python train.py --n_layer=9 --head_dim=32 --d_mlp=768 --vocab_size=2774 --activation="tanh_gelu" --norm_place="pre" --positions="learned" --attn_scale=0.177 --bias="all" --init_std_up=0.0361 --init_std_down=0.0085 --lr_mult_o=1.5 --final_lr_fraction=0.1 --seq_len=1024
Each number is 500 + 25 x the weight over its row's rms, rounded and kept within 0 to 999. Layers, rows and columns count from 0. Numbers have three digits each. The size before them is the row's rms in percent of the matrix's.

# layer 6 attention key, 192x192, rms 0.116, rows 145-191, columns 0-95
106:493509464512518449506517492500524527517472514482487517464501510512515501484524462531505437483530500479497456491487508479484503441480489450474502518471532542529513464518501468494485526534484520484503458537547537492468508507490490522535483539526491491491501519504503507497497491529490498491
108:493500503518498524504536485551538536479527527535539522543524531520522465474485514505512517505531504512510500469538478479502487480491489517512517523529510528478441504506483470493494472485508516486538485517506481493505524547468494501500488487527476537506477490492493486459491450544466479484
108:481503480507503478471506533505479424546480489518518489501493532538525506468538494446506523458471542493475544486509510529472483502533476510464472486526481491519543503483489497461528514480478488490501476503494474506509491546507523508479493518447471534500486505502524521517492518483523461520
109:503506502470486484500489532485451549494480469495504580457457469471512559505539485538525533517457486500512497537522515526481525503496485551489503521471539505485500488510541528524511475492519481532492523510540480514453502514460524486467449528501498528526509540477450490505522476511500445527
108:488482473525490530524534476513508504503471485529510557512472477505518527526484497510465511521501499483506538513464519519518522523482468488498427503528550489537520502522489480480478540548517523505502513497445502521584500532472507541515515511498458489512446472499462499526505558525498515517
105:477509517475513470514510519514506545549497478494486503520447481494493502468500486494510517521536499522503499527538459511515504496487488504507480559530456503440498501483515522495505476509538486513505494460434504505472491529573465519489512491441501535504475511515493511505510511455507496505
109:531485492490536521511507528441486522518520519486501511474476526484473518510498498506433497501485505489496455452475479483505494481500521521511492484552454492500547509512438532531527518506552518489539518545503476539481522479511462469544533500518514516491495515517470479489521500481489531491
105:496472467481509464501494515503548462497507459474485510522533493529486494524534516513490508510497516495460507516525526522510446533514525480517480523474492483507455507527476487517477503513448463511542538485508507495516467494521538518511512469530503488522508543477459523480514484488507514501
108:464496481494491474465531536545538485509510518537529511515514519501500442456495477480464487517544492502518492501444497530447481505500508482521495520515517480554504468482479523500524475506518479490506534476509462503511525502511529530474544514521473539524537475509498498520504467497464480510
111:504504486495493489511512463507457498504533484492492467500525541516509519473533492493517519476473525499526439533523535510505527493502523440507518544485522518501501520464475583507509489494492495520497496479485535492507489485497499467525524473458474500509502518504477493505491502500474552439
105:496558472508496507486513556488501518448471508475500513476506494493491530508491499505482536492508516505441464503518545525503530502496477450523498505505504508483478510474530470479505489501508489471483496491450479511529454474530546500557541482516460478510482473518478542457497521485518478520
106:506517483440510492537528498490524478494458505520515504530440500487500460509550501488490499517516551472521500503459518482493539511513489494500492493466517563526502518495478502507553561500449461532476478520509463509456460553504457510520510491484487511464522450513503539506515538535480513528
106:488542479492496512487512491432503477533527505498513479478511498510510501490489483448513504511539500542497490543498493499484515504499461520519483536486485486524491507476516495502505517533528522472497516534504516494472511530478475517505513558485490478490485523534483499482419489475515510506
110:503497552484460527503493528466496506543493487532519520541458487439481468506503490538501480474513485500514512510451538455472456499474512575544464534478480458515515480486516478480509493548500520489537487516523538462527470516533535482507509472490480524507501524520476494495494496469515497511
107:467502459508523507539526484515462478507504496478532474511516490491530489510505495457498493468511485488512507513554506487485514457516489533467473520482543518466486486505480542455514508452484462461542488489467504478482462512516479479522499490540524505502503484529469524509519490470486447514
090:547479513519507526520468481491500504548464480482511512544493444491516492506508435512459464499446480543517514533499507544508520509513512512483481491529494528537473534461481518480517525493492511491516511511530492499466524481503498536509496509462488562513537487509435490493485543516502453547
095:525484545509521462515540509481491481519516529488458481468532494481485468520484479502526472494507483468491526474496476492494498504526497490512539476482516469507517483493465567509467511515522479484426550488538558553524508528514492530526465511494529518494535488520498501485507479428467486504
088:514479499504477532539499496476509507507496497525551544496539478455520479454485510473511488476490518514479512523519451517515498488506539464519480443506505517508510535524580497522511512445519516481505537504472508533544468464480476492505505485493464528480538524472536529503517516533528488498
096:510504458526496498513481573448514492469505516491506515485524503497474484478579477565488467507478519512490500527528505469439498502499464472534506488482501518500526507487423461501512479501474500518511514498438475499516487530498507471498441507505514458493480460498500505502501488513536468512
088:519488506518475454545467546478495498525509555483463505489510497513532479547469528512441532523511520492463539533515484476497501509488525538487493523497483446483493474522471540484552487484487466536531508507558456493476498527447517546585474469505487474508487539483484518518480501503450483566
087:501541479515485536506547514474524479507522512521484523510528496487505500535483506484457527511526516442545498477473523439538536451531490467514504475480500478547482500473515514534477495459508505461531536530518505499517492496504549490505488455460506498505489493544493477528510487474544513514
086:538497518504523519530500518536464507458514530477520498472501485464466512502467532502498550478450517549453462521525484487489443499496498453473492502489504549509466519527516475485490512495472495490503509502475510485477524482485521474526539538479520494579524517485498460477454537487518519489
090:502506507515510471481500476521492538509540506500485502508486484520523482568520513489470463492529496462542520496522502507483501517488503461469487509486527516560515479521516527462537452543485478505477508497511471500503507498495516487549535529474488478515514516520539477516542528507492513481
104:476464478464512529469503504502484476449499510508542476495446498555512483496497491515502480521525500512495484516498504514542476445499473518456501500505507523480537543487565482478498468472472550508501489504449503522483496500477551477522515523492504482538534510464520546451503492491503518510
090:477444478516526516488494477462511455502525477546482528499452572488521496507478527529531518476497527499515478517486497501453467530507485492509520520486481532498480508463513504465499504492507507524508481483456524471478469502480497513509490494515542547489434472471520457554449487551443489481
087:485541498493467497510490510478459491519545528515452534505493522493512473455493480475427503502478532464519529510511497500492529497497490515485537510498509490570516423513497497507527497539483482488476508482512476526475509490524479528496457514467476500526510493523460475533519507469473482474
083:532508446523511517528517551472458514493482445494507477531543520515475512480482491527485489499497489508491464496506450518522520496475504503473517479548521510483476502466487515471534519489506503503467537506500519551520510531450521497509494547466491466461540479533486509538489454517502478540
087:512518483507508457494485505414514475504518492530465501478481474479485530513484498501506527524487498494485539487490494526509506475482501438492514478526503497503510506485515491498456474548509521526505505473522497513466536522478498551468489505506490514494529474501470470525521475465505463554
086:463495475493502495527443585448505499440516490475522520518497573480506471497503513528502466502540499524484521513503479524512526493535510490513481480483533480484487492512455484521517508478473522452505487485479507509509479536501492486486499502504530483501530479482492539526478548549515504477
091:496521534511494479572504466524494490516471439515493474485501559494472528539459520475528469508493526519516511497470569472537472484504506504473487497507540477511516482509468529515472496511509557516477445514508445527513470522528504485507497522477499489458487495481547530504465507521491481487
091:509498535494449431529502519503532455496471483553490519526520433468467524481505491491483492495493487493518459490489491500458512503507516500437474482501524498474487512462487485523518391516494527498526520470467510509507559491491509493518510525494511491508449518495531472522506509487513491557
094:497514489552543454481470499503495480534488490518496516498528441519468508501477473474491520521482469539502499525526494489465474555520532487489542523549511472567469457525518516481481515520521506506466505478535504468513542547496498496499469504502529496473518525511490458505478510518516463510
090:508524503516495534492529495476492444531512500531430506519531440538490486516481499468508492519508468473493522516487488533495489525456529490509517464494518484491518445530460493486475495512545488472504488468512532509469492469484518522528535483484505485521463514491502480533505529498510460470
081:519523543567480471456510511498514481503466494531501531504440508552473486472472501515463496462509446510451510515525523486519506495470486489497541542487462529463488501509535511503525438525504532490507508507469515515537520494527506530507484498509478515523492500462456490512503457510499532523
085:510475500503523456496502498483542490447488525476543477540504524474467477511512531464502425519505501490504505518493505525495535532491442510465491528481524537498553513472517559529509528506504478502523497476488552517517442465501535469489509498538565458515481532454518473492493484496506494505
095:507498462490487487488503511545493503527487513484491478486478511518475474482491526524506496478544490517512529487522498505466518481557561489514480478439553516518514481493486450516465524476487528497454502484559511495491508445536506465518499500519502530480451492474479546482480501487474561478
092:497543504480555511529512474506456495486538478495510499517460534543506466476497453474538503514466512498468504473485478518521508481491525538408523543482550525520531520488507472486553487506491503511471476505451459502525470507502489515510456509514487481502512474473510505497533486466516494504
090:519503499431504533514510506497500469509466486503509547437497491547506488514530522495461485487517477500519487502505536533496518532480500492519501491489482459498520508516531486500505482490505525538499502516560479461475477493553494471481536453533474539476484529491516511537517461503516498545
088:524463512560507518487466458514504522518522493504477509495471496462529520538469461508513504471543498486485494519468516496459484563506502475527505437479502543512485520519465531531521504562479493465533524465505461495480483504524461491539502456511473562518499519513474478470520534480486459489
082:501491498539497495469535485508474521521447443504485501491525519534491497495459516514539515491510514505521527452531513525456491504519509482526472529471501483499504499524515477498457490551516518470508475468499494520470507486468470488520497473500535501530516536502484439486476473481508474516
091:541466498517451441528527486506476487522468518541508522469496478511513552488461483494488498500465531510523514509508475495521505538505504547484488515516477463547473495486492490505497481469519503509485537532494484460482488482437531484464567505496480507546492518505535477529485502504529482497
091:549457511492432480496537470462494529466442491500534494500496504584445474492522517466512434505490486503501486497466504532479504499492480487499499508525493494494525505492491537465501559499527497530521472552484518505521512482525507464487492524497488506479485470523502496513524489499527506529
088:508496473497497483501512504477552476517520522479522471512476503471536495488453441543494546470506466521485492470544503504531486481475460456518466450500526490501514475508527541535492516480481508535485504473487564513499498517510512528493494503455504466503530487516460466519526481489436536524
087:511488478519520533494469491488536486544490502466501540508514506498515485555488510462509534480510471495436506450535494506502504487499468463512517487478525469467491481465525512513493504491477535553531495494547479500524463487488521535510481485495484528500487500517508487513469482512481463540
085:516550505520536456500463478553467514470511515464485455472513488480455471456514511502508516524481497499549486535510445508516478528486488526498484517547469512484552463472494511520561476549493527508502484482490470494530506497511495462531514481480523499510514507488527507462491528514538489453
090:562475508528519526500476492492487466509508476488522456498514487526498506519536466501521492466501528505509510486525477464501515485471487459491485510496501541466489517496492494492512508485471521512500521523461519549463475527519503475482512537504508489505504466431527490498490534490534534485
084:471528527532440488502476502515508505514479490471514501541515509463471498451555445483543504488548480455504470542493483474458484504526480521545524468502483535478543476505543497497488504501504517483509488485493472510465534541478519493537511502516512481505499525526490525501564463482499473469